Weights of a small transformer language model.
Size: 16 layers, vocabulary 25734, 158M parameters.
Architecture: RMSNorm before each block, rotary positions, no biases in attention or MLP, untied embeddings, normalized queries and keys.
Each number is 128 + 32 x the weight over its row's rms, rounded and kept within 0 to 255. Layers, rows and columns count from 0. The size above them is the row's rms in percent of the matrix's.

# layer 8 MLP up, 2560x768, rms 0.0285, rows 1934-1945, columns 384-575
size [101  97 100 102  99 105 102 104 107  99 102 100]
[[143  96  72 119  86 155 215  71  92 155 109 166 122 156 107 106 143 139 131 113 138 181  97 126 173 149 123  81 142 145 168 123 119 128 131  98 112 102 145 139 127 150 149 114 144 134 151 155 165 135 163 130 151 175 103  90  85  94 115 149  99 135 115 128  79 162  94 138  65  93 120  61 199  69 120 149 127 108 164  98 112 154 172 142  94 137 108 168 172 127 140 139 186 165  95 170 118 141 152 111 127 122  88 150 102 102 147 124  79  91 159 122 119 107 180 138 123 124  98 140 128 128 121 106 128 103 141  88 207  96 139 114 122 139  81 160 209 117 159 132 157 153  76 175 104 135 118 132 132 131 147  87 146  45 142 146  99 180 106 111 109 129 125 158 151 120 136 172 102 104 151 110 138 109 108 140 151 144 126 103 145  80  78  34 141 187  87 110 126  86 146 107]
 [151 140 149 151  95 152 119 134  93 158 124  50 216 136 119 138 145  89 143 154 140 150 131 127 175 134 124 180  91 118 126 157 116  92 139  98 117 169 142 108 102 131 148 128 141  62 169 124 100 171 190 123 168 155  96 115 135 162  98  99 112 178 109  71 145 152  84 142  92 143 158  84 118 110 114  91 157 134 114 146 179 117  90 199 110 148 136 163 198 164 136 131 137  76 166 131 164 112 118  73 148  70 115 129 132 113  70 140 153  78 101 182 118 150 149 119 116 150  85 130 111 100 101 129 141 176 173 131  62 192 166 155 125 132 150 100 153 163 158  77 122 128  55  90 144 120 109 143 119 150  37 164 100 137 141 135 124 200 159 118 107 146 131 144 148 111  94  94 177  64 128 120 121  79 126 218 178 152 135  98  58 119 132 124 152  98 183  88 143 135  67  99]
 [ 67  90 130 108 116 111 148 169 154  79  95 104  95 104 114 160 158  91 112 139 155 106 127 163 122 126 126 117 110  95  94 117 155 141 119 164 121 129  86 200 126 101 164 115 134 125 164  87 132 161 165 167 144 140 121 155 172 114 154 120 128 149 177 120 143 130  95  91 147 141  95 133 176 114 126 114  79 107 118 102 113  44 136 186 166 146 116 109 143 115 143  91  58  85 101 130 168 136 187 117 148 113 138 122  78 112 124 201 165 101  93 159 126 107  63 123  69 110  73 113 113 106  81 164 123 169  85 122 168 116  70 138 112 106 132 103 182 131 191 106 108 129 101 100 148 140  86 164 140 146 138 128 159 145 147  31 129 168 141 112 104 131 140 105 131 149 102 155 124 102 137 136  65  93 148 156 139 109 162  91 195 137 114 125 108 186 135 147 101  83 189 107]
 [ 80 175 126 124 121 124 131 149 127 130 128 143 178 156 139 138 134  73 123 120 123 115 106 155  85 120  99 163 174 121 157 105 131 158 127  83 149 117 163 139 106 142 154 136 167 150 150 125  57 133  85 143 122 120  99 199 153 139  65 149  96 126 136 118 159 175 102  80  97  93 122 160 149 174  86  90 144  98 134  49 113 180 190  80  79  81 163 139  87 125  71 143 159 113 168 113  74 183 154 114 174 100 124 160 133 148 104 144  97 115 118 106 163 149 168 106 132 101  66 165 123 134 157 153 156  86 172 122 143 148 112 115  89 141 140 146 140 172 137 163 202  87 125 105 144 161 123 137 144 156 135 152 167 136 136 122 174  74 167 155  60 161  60 132 131 146 106 141 170 137 102 137 179 103  94 154 151 106 132 141 166 176 140 167 139 127 114 116  74 141 118  73]
 [ 90 134 181 184 114 145 117  90 114 175 143 122 151 152 136 101 120 106 160 126 190  76 107 102 125 100 143 120 103  99 130 154 137 141  98 123 124 205 116 106 197 132  90 127 208 164 104 138 147 134  94 129 167 179 105 111 124 122 180 103 101 144 210  63 124 154 113 128  95 132 188 160  86 157 195 108 101 143 156  48 125 161  96  87 159 165 131 142 169 134  82 105  99  82 107 134 111 159 165 126 139 154 143 145 114 119  92 153 171 154  68 164  70 171 193 122 125 112 160 161 165 148  91 107 173 139  96 160  76 147 145 173  76 112 112 190 132 173 110 123 113 129 102 141 149 122 162  89 121 221 112 126 134 126 160 184 105 155 116 136 114 174 106 102 152 131 150 159  96 132 143 136 128 161  83 144 136 131 178 141 116 123 130  90 133 161  88 113 134  77 104 116]
 [121  94 118 114 118 169 117  61  94 128 173 151  90  75 134 132 124 161 124  96 128 185 121 110 110 175 144 112  78 153 111 146 168 125 146 129  94 179 120 107 125 133 148  93  89 168 198 117 112 144 153  95 140  99  98 139 104 108  91 157 127 102 126 154  39 109 105 160 113 105 103  79 107  82 148 188  84  84  98 152  81 107 122 120 152 152 141 138 144 151  53  66 117 131 132  92 131 116 128 166  77 154 115 174 109 136 152 163  83 107 106 100 160 122 154 169 158 140 164 112 159 209  86 144 143 121 141 149 189  92 142  84 132 136 147 173 103 170 119 115 118 160 105 163 106 138  86 182  97 136 140 100 111 165 139  72  98 178 144 149 116 123 193 108 201 111 121 116 153 137 147 153 177 118 167  88 148  80 151 164  83 156 146 133  76 154 124 113 115 149 114  90]
 [ 99 125 170 127 117 128 126 100 154 115 126 138 155 109 139 107 123 106 134 148 167 165 104  91 142 140 144 115 113 138 115 140 157 114 154 172 181  71 113 132 181 110 108 144 145 109 113 125 130 171  69 146  98 177 128 169  94  70 142  88 115 135 169 140 137 131 188 154 114 108 175 140 115  88 179 118 123 140 160 172 128 126 177 144 153 145 182 107 190 130  70 177 218 103 171 104 106 112 116 172 129  97 127 163 123 123 131 109 117  99  79 134  90  52 119 122 174 150 176 111 126  47  55 112  83 153 178 101 153 198 147  79 117  57 124 203 160 164 119 159 107 107 149 121 160 172 214 125 147 158 130 149  86 114  97  80 170 152 148 146 155 122 228 101 122 146  97 133  63 184  51 137 168 143 131 144  72 140  81 148 142 154 122 142 121 138 161 176 112 153  85 147]
 [184 110 147 133  99  66  93  83 176 153 138 125 131 160 184 130  85 159 153 141  71 111 139  86 147 178 133 187  99 114 172 110 208 139 178 135 136  77 124  87  86 136 145 130 149 175 127  81 120  99 135 132 103 173 135  92 106 180 105 116  71 111 113 142 211 121 102 103  54 126 127 125  66 143  92  98 101 204 148 111 199 140 121 120 119 143 105 104  68  93 102 137 143  79 118 117 124 111 145 106  80 122 116  86 180  92 122 152 125  98 135 141 142 118  94 105 164 133 126 109 131 145  95 167 108  86 116 108 141 183  51 101 113  79 149  85 112 116 111 101 124 111 147  80  82 128 151 190 142 129 127 121 163  77 130 142  83  96 131 143 122 148  70 176 110 113 172 117 136  95 161  52  94 102 165 144 120 150 137 135  54 147  93  86 143 146 171 176  88  93 132 169]
 [133  91 116  59 121 123 101 143 118 172 146  89 106 136  47 157 104 120  73 107 141  98 143 163 138 180 124 162 146 113 108  83  73 114 176 119 116 114 119 156 136 181 140 101 104 100 176 126  90 116 131 114 177 114 126 108 142 137 151 192 113 102 113  97 111 135 129 150 151 100 154 107 138  87 118 142 126  86 168 183 121 171 149 141 130 100 203 109 190 142 122 153 194 147 223  99 107 137 147 176 122 136  95 156 106 136  55 143 135  96 105  97 188  81  79 131 129 117 108 145 143 121 118 137 137 127 124 132 123 111 110 127 112 103 181 113 110 155 147 138 178 110  98 149 139 127 126 141 104 142  92 190 170 105 109  95 115  97 135 135 146 166  88 116 155 127 197  99 197 126 139 139 170 203 115 103 147  97 143 169 182  92  85 155 186 122  80 113  97 126 159 110]
 [149 116 114  94 114 133 149 108 121 126 162 168 101 124 154  95 150  95 181 106 159 162 173 158 107 124 112  78 188 104 123 173  91  96 178 139 150 125 143  77 144 159 164 117 144  63 141 127  51 132 141  94 164 139 129 118 175 128 117 186  92  77 119 110 117 143 151  97 157 156 123 222 177 114 124 122 184 120 134 119 160 145 137 183 109 141 106 135  88  74 157 135 176 173 121 181 114 100 119 148 108 102 132 124 147 104  84 158 122 154 159 132 153 137  64 101 123 152 114  73 153 138  70 186 132 159 134 144 196  89 108  83 142 136 143 205 142 111 121 181 133 140 126 206 143 120 156 166 133 149 139 139 169 181  60 210 132  89 159 152 130 122 145 118 195 141  97  76  96 139  84  80 120 108 158 135  53 151 185 110 129 137 165 155 102  99 166 156 144 151  86  96]
 [159 130 104 175 187 107 120 146 127 154  42  96 159 100 180 182 138 149 110 133 150 142 144 117 120 180 142 132 151 139 180 130 123 142 151 134 154  87 193 156 122 133 153 112 162 116 121 125 129 120 151 133 132 145 112 184 125 193 113 121 127 131 165 131 133 108 157  77 106 154 138 201 134 141 108 137  96 150 122 130 199 145 171 141 144 150 167 124 118 121 135 129 122 173  72  78 183 109 180 101 154 178 119  80 123 163 112  93 173 130  73 168  85  93 153 145 124 150 159 121 142  92 107 177 118 116 123  80 186 100 104 111 110 165 189 106  99 144 123  97 127 126  78  98 126 165 150 129 191  81 131 130 128 161 111  84 184 108 212 113 195 123 178 108 113  94 134 153 112 127 100 162 136 130 152 129 118 129  71 167 142 109  73 185 225 138  90 170 127  97 116 170]
 [139 115 140 100 161  74 151 100 141 134  88  77  91 117 145 165  95  92 148 125  89 111 189 107 142  97 177  98 118 122 159 105 123 127  87  89 112 117 153 127 187 139 145 111 121 145 141 132  92  79 129  80 177 136  58 112 130  85 117  58 142 144 194  71 115 117 156 168 107 135 109 135 149 118 132 159 116  79 108 128 158 131  63 127 110 181  97 156  89 101 111 129  88 165 179  79 160  85 124 105  85 128  95 134 124 102 131 190 143 170 140 184 126  80 154 153  75 147 174 124 136 114 157 128 179 120 174 150  99 144 102 166 170  60 116 184  57 156 148 123  76 161 123  83  73 141 161 159 111 115 102 187 100 133 165 153 122 158 188  99  80 146  67 110 140 116 151 117 119  92 161 236 146 151  72 121 153  71 146 169 124 130  93  72  67 206 160 127 168 120 152 138]]
# layer 8 MLP down (transposed), 2560x768, rms 0.0269, rows 1934-1945, columns 384-575
size [100  99  98 104  99 104 102 103 107  99 103 100]
[[111 148 184 129  65 109 105 165 124 102 137 109 140 138  53 115 157 173  83  94 116 131  67 156 125 133 123 200 142 108  74 176 135  78 107 128  89 131 109 162 155 151 121 157 137 200  77 133 105 114 170 146  81 143 140 165  83 134 127  93 205 157 124 112 121 108 140 102 182 151 125 150 106 112 105 103 152 122 188 112  97 177 129 136 165  90  62  87 146 112 124 118 137 123 156  89 129 133 119 122 127 115 161 150  91 121  91 128 121 121 147 113 155 121  66 136 120 139 139 160 122 128 116  45 161 146 168 121 122 153 161 131 112 120 152 161 108 167 149 143 101  80 106 207  59 172 109 139  88 107 127 139 104 154 153 165  62 127 106 115 132 158 112 160  90 130 174 119 142 125 129 144  98 103 167 156 115 159 126 109 127 194  63 160 190 128  66 127  83 141  60 134]
 [190 182 109 145 131  94 104 132  66 188 120 167 164 116 135 131 161  96  99  94 130  95 107 102 116 104 107 147 128 116 126 146 151 142 164 113 144 118 135 143 135 169 110 156 153 157  61  65 180 129 149 168 162 152 142 149 109 116 107 135  90 107 123 103 173 132 128 111 113 114 128 130 153 115 144 103 155 140 161 157 117 105 147 172 120 155  87  84 200 140 122  93 110 140 114 109 158 114 162 107 173 133 144 131 118 159 102 146  96 113 134 176 176  69 123 122 132 154 144 162 136 179 170  65 156 125 131 123 149  96 135  92 184 132  83  95 142  93 141  84 136 158 105 139  69 117  76 159  82 135  97 156 157 142 156 129 117 197 194 181 146 155 123 143 114 151  90 154 107 112 114 151 110 142 151 141 157 142 152 141 186  80  86 107 115 147 112  86 100 131 114 146]
 [160 130 113 139 198 101 121 113 125 103 136 117 115 125  39 138 153 138 128 130  95 132 152  73 129 122  95 135  56 154 196 122 103  95 162 152 193 127 134 114 108 172  85 174 125 110  69 139 190 115 122  96 121  98 121 106 129 147  97 107  73 151  72 135 133  93  92 107 161  69 186 146 149 100 170 151 180 200 121 100 151 152 140  81  76 140 140 139 101 136  88  92  97 142 187 130 142 178 155 106 141 151 136 138 166  88 129 125  91  98 116 137 151  94 164 128 115 165 146 145 109 147 189 103  71 122 101 120 127 167 150 133 129 109 128 131 108 145 143  88  77 118 229 102 153  81 105 127 177 131 107 184 168 118 101 121 117 155  89 100 100  96 166 122  94  32 141 104 153 161 120  89 122 143 157  77 133 113 159 152 151  91 104 132 176  68  91  76 126 128 168 140]
 [131 151 126  40 166 119 141 130 152 145 186 129 113 155 146  83 119  49  80 125 100  96  85 162  61 113  73 184 184 169 154 172 111  96  86  49 172  73 128  96 131 153 141 142 131 153 146 134  72  74 166  91  56 122 142 163 154 155 156  88 113 164 108 157 120 133 158 119 129 149 131  98 209 136 140 102 120 144 136 118  91 151 129 115 151 124 147 167  61  97 161 168 102  76 137 121 136 118 114 149 161  91 118 107 120 127  98 187 146 118 114 109 106 188 122 135 119 131 112  94 104  59 119 165 135 120 139  92 166 142 112 104 108  92 156 193 140 125 163 108 198 124  83  50 160 114 171 133 127 142 112 116 159 133 149 137 111 216  81 121 114 131 155 174 104 167 149 183 100 138 145 122 122 131 146 121 202 144 116 127  88 109  93 169 116 161 109 128 129 106  91  56]
 [134 123 123 167 119 150 196 136 104 120 186  85 169 129  83 167 112  83  99 180 154 163  83 154 104 182 110 104 128 147 109 155 119  87 100 143 138 128 117  71 136 121  89 149  99  95 106 184 138 172 169 142 143  98 148 132  93  98 108 132 144 159  69 124  76 193 122 137 140 202 128 128 124 141 160 143 139  99 170 145  64 161 109 137 141  73 161 121 128 135 175 134 171  94  77  79 130  65 118 134  96 138 177 105 182 105 236 126 136 142 140 128 142 159  99 121 164 145  72 154 155 170 125 117 116 117 126 165 170 123 112 134 175 114 104 167 123 141  75 187 109 172 164 121 101 119 122 178 125 159 118 136  70 196 123 127  95 122 124 173 186 104  92 111 116 105 175 162 204  91 124 155 134 176  67 140 136 205 124 120 102 151 164 107  80 185 111  66 142  65 124 158]
 [111 117  92 110  69 151 140 173 122 135  84 116  88 154 129 123  97 159  59  97 192 111 144 153 123 154  69 119 135 145 143  95 103 121 124  58 111  93 139  43  58 130 113 152 155 131 165 137 133 155 157 135 140 150 138 132  90 114 143 164 152 152 148 146  71 120 125 141 123 115 151  87 121 130 113 120 103  68  79 140 129 116 149 119 201  70 105 132 155 113 120 113 125 176 131 159 131  95 130 132 133  97 111 111 131  86 132 121 146 122 174 102 109 171 148 129 123 171 152  93 198 154 128 121  85  96  85  89 133 143  75 106 113  84 110 155 124  85  86 106  81 167 120  81  94  92 123  85 185 149  95 143 109 147 159  58 110 171 174 151 109 121 147 169 153 182 136 144 128 154 155 133 108 104 122  91 163 146 118  86 152 225  97  87 143 123 120 108 131 110 142  54]
 [123 142 114 117 130 107 159  80 107 113 122  82 201 167 105  81 154  75 116 162 159 140 169  93 109 158 123 157 114 113 176 175 139  94 150  77 134 167 133 123 181 103 157 118 131 131  85 154 164 122 104 100 120 152  95 149 119  96 127 106 172  93 147 122 166 112 168 107 144 167 165 170 195 126 156 136 139  94 133 132  76 165 122 175 103 165 187 165 124 114  88 144 142 134 113 132 142 111 144 138 109 167 137 115 188  93 165  91 164  98  69 165 158 121 135 125 123 172 155 174  89 136 178 150 172 106 135 145  94  94 108 132 131 125 115 167  77  98  77 141 108 158 169 132 162 163 173 148 126  93 130 105 161  78  85 178 150 138 125 147 172 166 179 100  81  70 116 180  77 184 127  96 106 154 133 155 117  94 152  89 141 135 109 126 164 114 142 121 190 194 109 117]
 [ 74 134 122 180 120 125  83 126 156 133 111 134 160 100 161 155  95 134 100  89 173 114 171 114 137 115 107  99 142  88 123 105  60  91 126 167 247  98  86  87 121 101 182 216 157 115 123 113  87 108 134 112  84 113 149 156 100  84 159  66  91 182 148 156 196 164 154 146 112 115 123 113 142 108  99 131 107 164  98 154 150 153 132 145 142 144 128 135 108 108 147 131 149 122 132 102 124 117  77 140  41  80 126 142 162 128 125 146 125 128 140 174 125  87 159 121 128 155 128 134 115 175 158 126 110 152 130 111 181 100  76 140 134 129 116 138 121 132 172 104 147 131 141 137 122  90 108 162 186 145 135  49 136 139  98 120  99 178 129 138 178 111  53 169 123 138 204 115 108  97 134 110 128 100  84 136 103 163 103  91  48 164 141 131 155 110 124 118 138 146 120 133]
 [ 79  95  64 100 141 105 126  94  97 191 129 175 164 191 134 114 138 161 129 136 138 145 161 102 147 154 147 157 168  90  81 128 159 126 102 124 138 125 123 133 110 166 123 150 146 141 112 132  93 109  77 116 132  98 156 152 187 118 142 162 127 114 179 141 139  96 178 131 138 140 134 190 120 102 142 166 142 155 153 138 139 210 161 144 172  76 165 100  89  89 131 104 143 154 183 158 154 127 113 163 133  96 141 129  96 157  76 152 129 142 123 118 157 102 128 125 137 103 126 116 126  85 103 104 179  81 158 147  95 152  91  85 187 151 130 156 164 173 144 109 179  67 162 164 125 161 115 103 100 110 176  67  55 163 119 109 137  93 132 127 189 145 101 135 124 162 142 147 154 127  74 162 127 118 125 113 156 123 136 106 148 121 152 140 146 154 126 139  90 137 123 130]
 [118  97  31 129 127  94 173 166 146 128 105 147  70 137 152  83 133 146 122 114 130 183 125 157 144 165  72 129 121 130  80  90  90 130 101 103 123 119 159 136 125  90  82  44 155 110  86 158 163 147  90 131 102 142 143 135 195  89  97  28 118  78 149  76 156 227 155 172  97 109 153 152 129 116  98 117 136 110  82 113 134 105 123 171 128  95 100  90 178 101 214  93  89 150 144 139 170 110  79 183  73 141 128  69 123 131 133 144 113  94 105 148  62 115 132 185 128 163 185  80 159 148 146 122 156  73 141 131 109 134 145  89 133 165 128  87 139 100 131  79 142 119 172 138  92 115 153 134 109 154 134 147 169  80 144 134 124 116 159 134 164 139 154 146  98 137 100  75 156  90 190 109 127 178 122 124 150 100  95 105 212 118 125 122 131  79 150  95 178 123 107 117]
 [131 146  78 136  93  93 157 162 156 117 123 103 171 113 168 154 138  88 114 141  71 141 125  89  86  99 148 169 120 111  99 132 112 123 149 137 145 149 154 172 107 188 138 125 148 160 139 102 181  97 111  63 125 130 109 123 119 155 106  96 141 143  85 172 121 141 163  72 111 178 120 161  78 144 132 162 130 112 139  95 129 127  59 169 195 157 168 153 147 148 118 182 138  70 127 174 124  78 118 133 144 168 161 146 121 100  85 143 187 155 170 143 103 167 119 112 128 103 168 217  94  92  99 131  94 110  81 131 138 163 108 151 137 140 150 112 167 138 147 123 136 126 196 146 121 119  62 116 119 120 147 159 147 202  81  90 106 105  73 129 106 114  90 102 104 169 232 126  97  79 122 156 144 114  95 110 213  86 110  89 139 130 104  68  96 149 112 107 135 152 124 130]
 [147 185 164 137 126 167 136 148 161 116  70 117 184 141 130 140 161 126 104  58 116 150  49 134  59 140 155  92 101 174  57 165 101  95 166 153 147 136 148 121 165 126 151 178 172 139  84 143 147 128 115 113  78  94  89  97 158  45 134 148 113 161 119 131 175  97 109  85 164  84  71 167  92 125 130  81 137 178 147 197  98 101 125 137  81 125 135  96 138  95 121 103 130 109 176 117 130  81 179 140 114 105 137 103 138 137 141 111 142 132 124 136 117 122  91 169 131 106  94 129 122 151 130 162 122 115 116 121  99 163 105 141 130 123 174 131 131 154 123 126 165 104 171  90 148 140  70 156 166 163 168 145 165 102 139 188 145 151 129 150 144 111 115  94 136 104 109  74 111 109  64 110 154 145 142  55 221 134  51 135 118 155 100 171 187  86 143 149 100 155 117 140]]
# layer 8 MLP gate, 2560x768, rms 0.0293, rows 1935-1946, columns 384-575
size [100 100 104  99 101 101 104 107  98 100 100  99]
[[193 187 165 129 166 181 103 147 143  99 117 100  66 149 145 138 158 131 169 146 106 146 172 165 168 128 158 132 122 151 162  76 123 145  80 100  77 102 115 118 134  81  88 141  68 102 146 188 118 139 159 210 149 123 139  58 102 124 138 170 116  94 180  74  85 139 128 120 144 103 105 177  72 164 140 152 142 120 168 120 204 186 118 171 151 150 129 164 131 118 121 127 144 106 120 169 158 147 134  74  26 156  84  89  94 167 139 123 121 118 128 118 131  98 122 154 108 137 117 121 132 162 108 133  70 197  62 107 131 140  85 138  97 122 177 150 104  39 124 172 108 121 134 130 137 175 144 125 149 167 103  96  84 207  61  80 112 105  91 108 182 153 105 125 131 121 138 118 177 161 108 119  83 118 146 108 143 138 188 159  76 124 186 119 127 124 154  95 150 170 113 127]
 [ 41 118 139  76 123 110 175  95 205 134 118 107 113 157 209 143 141 141  91 171 104  84  90 123 124 106 141 148  84 114 136 159 147 130 126 135 123 157 158 129 205 105  72 106  73 152 151  96  98  72  53 150 104 164  84 175 121 123 165 104 143  87 156 133 117 101  95 144  99 174 133 134  72 125 122 129 106 110  42 138 160  84 106 153 110 163 132  95 179 156 130 122 149 131 172 105  55 109 139 150 185 146 170 171 108 134 196 212 108 102 118 116 151  64 132 180 177 134 132 141 179  97 121  77 155 192 127 137  84  81 146  65 108 156 148 130 135 181 115  99 121 144  79 142 134 101 145 121 137 143 169  97  50 157 173 147 212 116 157 134 194 103 156 202 167 159 120 142  78 152  64 163 120 124 174 102 123 152 104 134 101 104 108 160  89 143 136 113 101 108 111 106]
 [132 130  25 137 143 103 142 109  62  90 102  12 160 168 144 122 159 143 135 156 142 143 156 120  81 117 165 106 140 119 118 146  57  83 109  96 130 122 157  68 127 137 158 143 152  84 133 169 102  93 139 141 158 196 118 162 111 127 150 151 185 130 102 189 111  88 123 187 172 152  87  95 150 154 122  97 166 144  69 137 130 154  85 119 138 121  92  57 130 141 104 120 117 122 134 169 173  81 108  67 140 108 114 142 167 173 110 113 166  79 154 112 109  96 187 127 118 121 137 146 157 170 157 131 164  86 110 135  64 180 191 143 132 100 110  74 110 148 108 163 103 134 103 131  91 161 107  77 205 125  83 145 133 111 151 157 165 109  98 104 161 116 126 157 110 110  40 118 176 138 172 115 139 127 155 102 134 120 128 171 118 129 158 136 125 153 131 145 152 123 142  68]
 [116 119 123 133 112 126 174 108  83 189 184 179 112 148 188 139  91 155 113  76  98 141 187 112 138 108 154 151 137 129  91 137 141 102 143 168 111 123  58 127 106 122 105 141 121 153 101 102 141  84 162  99  60 125 133 102 115  74 108 137 102 133 163 154 143  82 126 104 140 141 141 121 120 120  89  92 115  83 124 115  94 146 133 145  89 132  89  95 101  97 131 113  89 162 210 111  80 140 150 105  72 169 113 129 115  65  88 117 144 154 141 125  96 177 119 124  85 154 104 151 135 129 105 100  78  81 140  80 109  99 110 103 186 133 138 143 178 118  79  80 105 169 184 154 102 109 101 155 114 130 126 123  85 171 124 113 120  88 122 121 182 127  87  99 135 175 118 126 210 167  98  96 172 202 125 112 194 166 100  99  66  83 105  94 180 153 137 138 132 127 124 127]
 [119 198 144 114 157 149 110  79  97 144 111 132 118 136  91 130 189 134 124 182  95 126 185  83 191 183 163  64 138 174 107 129 110  97 146 177 114 161 144 145  83 186 111 119 124 108 112 181 103 172 121 125  94  98  70 105 198 101 109  95 157 196 146 124  79 147 174 100 145 122 128 125 159 152 158 146 121 183 126 157 131 175 152  53 146 143 126 150 138 115  56 122 114  70 112 153  74 113 183 130  61 179 137 156 135  85 114 108  90 144  99 144 143 172 177 150 134 160 107 191 138 133 163 122 125 133 131 153 136 186 117 132 118 157 178 116 146 193 200 128 129 157 163 138 126 134 137 166 159 142 154 130 106 142  89 125 194 134 119 130 167 117 137 129  80 154 124  70 123 157 120 114 143  59 141 116  87 161  96  62 140 131 161 100 102 162  73 142 164  80 172 112]
 [134  98  90  70 105 123 113 146 156 181  98  89 173 107  75 124 171 150  91 144  62 107 178  96 149 122 173 130 140 163  52  92 128 145 115  88  91 105  91 112 141 117 139 131 164 175 199 159 147 123 143  89  99 158 139 116 186  49 153 170 127 114 130  90  90 121  94  85 134 107 134  65  97 117 109 187 164 144 169 161 166  91 127 148 110 119  44  89 118 171 154 107  80 117 173  99 172 130  79 134 136 165 141  84 110 194 186 110 133 157 115  94  97 189 126 182 139  67 150 214 185 135 167  80 139 144 117 143 122 126  73 106 150 105 156  74 207  87 102 114 145 176 183 100 103 120  61 111 140 136 148 168 113 139  84  99 135 193 115 130  94 191 106 129 169 156 108  66 150 125 138 145  85 136 109 142 151 149 114 131 116  92 124 166  78 135  89 135 137 166 111 119]
 [ 97 140 127 137 114 118 130  89 125 145 136 103 185 165 160 125 106 126  90 123 116  81 119  96 163 106 172  73 159  88 130 148 145 144 123 105 124 119 125 100 165  99 128 147 128 153 172 124  63  58 138 210 142 142 173 160  92  98 147 107 118 134 199 161 157 107 146 122  93 187 171 112 199  99 118 164 126 125 101 157 113  72 145 166 142  99 115  97 127 100 130  58 123 150 117 115 130  62 170 103 109 129 132 145  96 131 180 138 164 198 107 166 120 139  54 212 148 144 116  98 115 122 153 106 148 145 142 132  81 108 110 134 174 122 129 118 151 105 111 121 199 172 153 108 119 165 133 137 177 151 163  71 110 121 109 188 135 105 175 114 129 165 143 207 101 100 108 168  73 149 163 113 170 106 146 144 145 107 110  79 126 113 145 139 108 170 166  46 118 178 167 110]
 [139 148 181 146 146 158 180 130 123 102 141 157 117 119 146  70 121 121 114 146 162 130 182 128 117 137 199 115  52 118  92 106 143  97 122 179 107  73 190 121 141  98  75 123 114 125 138 167 150 149 168 129  89 129 161 149 132 125 129 130 104 118  73 165  85 105  82  85 146  94 163 159 142 190 179 212 185  63  88 127 140 151 173  99 158 124 122  79 120  98 212 162 102 132  86 120 102 133 138  96 154 109  98  94 143  70 178 127 149 101 152  82 112 144  93 134  58 189 116  92 103 159 103 143  74 102 139 118 173 150 169 149  92 147 126 155 123 148 128 137 152 149 119  97 100 165 116 143 137 139  74 137  70 155 113 123 122 114 191 141 147 143  93  97 112 179  53 130 102 133 133  87 123  98 153 149  76 146 123 134 128 119  89 140  99  91 172 137 144  93  85  90]
 [ 79 162 148  92 174  95 187  79  97 111  83  57 148 175 125 134  53 147 176 132 126 119 116 175 106 156 165 165 139 116 137 134 142 101  99 109  41 109 132 133 155 105 170 122  71 171 145 174 104 169 159 125 137  85 201 165 165 165 135 120 134 113 197  71 136 147 167  60 134 111 126 109 104 156 150 130 125 115 158 104 148 172 145 158 123 136 158 163 159 113 150  99 160 156 155 129 133  74  95 139  70 110 153  76 124 159  87 174 202 202  84 168 149 152  91 134 136  59  77 153 134 146 137 126  95 155 166 121  63 146 189 133 141 163 149 124  86 156  85 125  90 144 127  79  96 111 171 111 151 107 112 115  64 116  72 176 178  56 117 213  96 116 154 131 142 111 158 111  77 137 192 137 102 149 149 105 107 146 172 130 168 121 158 100 148 195 120 154  62  99 104 125]
 [113 141 126  39 126 103 149 112 128 128 147  98 116 122 125 168 183 160 155 124 142 131  84 166 180 143 132 109 102 108  70 153 116 161 132 137  83 112 166 154 117 157 108 122  85 163 175  77 180  73 112 150 142 155 170 108 105 105 146  73 125 148 145 168 108 107 129 154 141 181  84  76  92 140 102 146 128 112 142 131 175 108 143 122 114 125  54 145  89 185 160 129 115  75  73 141 156  75 129  56 138 101 152  95  97 129  78 172 118 163 149  94 147 192  72 167 131 133 137 141  99 185 130  77 116 163 176 149 115 150 133 165 126  70 122 132 140  72 199 173 145 175 200 140  93  96 132 155  94 144 159  92 112 190 158 135 123 135 125  95 123 135 112 118 181 137 115 141 170 112 136 136  98 158 146 104  77  88 169 117 148 131 145 108 133 154 143 128 143 126 168 157]
 [123 141  93 127 145 153 106 122 121 151 159 123 107 149 143 196  91  74 117 166 136 128 107  94 121 103 130 145 151 120 145 175 133 134 113 134 140 167 103  97 157 120 100 151 125 102  59 123 120 119  79 135 142 135  83 152 114 103 141 180 124 137 139 123 173 155  94 118 146 144 141 189 131 119 195 103 112 133 121 129 112 133  50 120 123 107  89 151 116 128 192 115 142 136 140  67 109  88  62  86 158 105 141  78 182 190 152 128 102 115 122 158  94 165  70 115 164 141 109 132  98 134 144 148 169 132 131 142 123 132  87 103  55 164  73 109 101 152  68 110 116 134 108 102 112 112 122 194 125  91 111 124 147 188 105 159 122  59 189  78 117 118 158 159  55 107  93  22 116 121  78 123 148 159 119  94 192 177  98 133 172 101 133 172 104  86 106 166 135 143 119 163]
 [110 116  95 105  87 137  80 124 139 184 151 184 139 138 138 162 129 165 155 105  89 157 198  82 121  97 122 166 112 147 155 105 162 145 129 119 169 181  79 148 105 125 148 113 143  94  95 163 121 127 105 129 145 194  93 133 146  91 125 160 194 156 141 129 172 109 126 115 169 150 197 131 127 147 144  99 104 131 137 120  97  99  82  98 123 132 114 129 136 172 174 128 125 158  35 163 168 118  70 123  86 149 141 141 118  79 147  71 177 134 110 137 100 110 175 118 125 136  87 156 129 156 119 130 145  99 159 106 109 140 164 135 163 142 131  94  64  77 170 127 107 147  78 115 150 182 178 100 138  90 121 101 106 151 137 160 136 142 163 186 157 119 166 160  74 207 130 133  58 163  34 147  74  81 180  59 126 138 104 106 117 211 114 152  57 166 151  95 125 123 113 140]]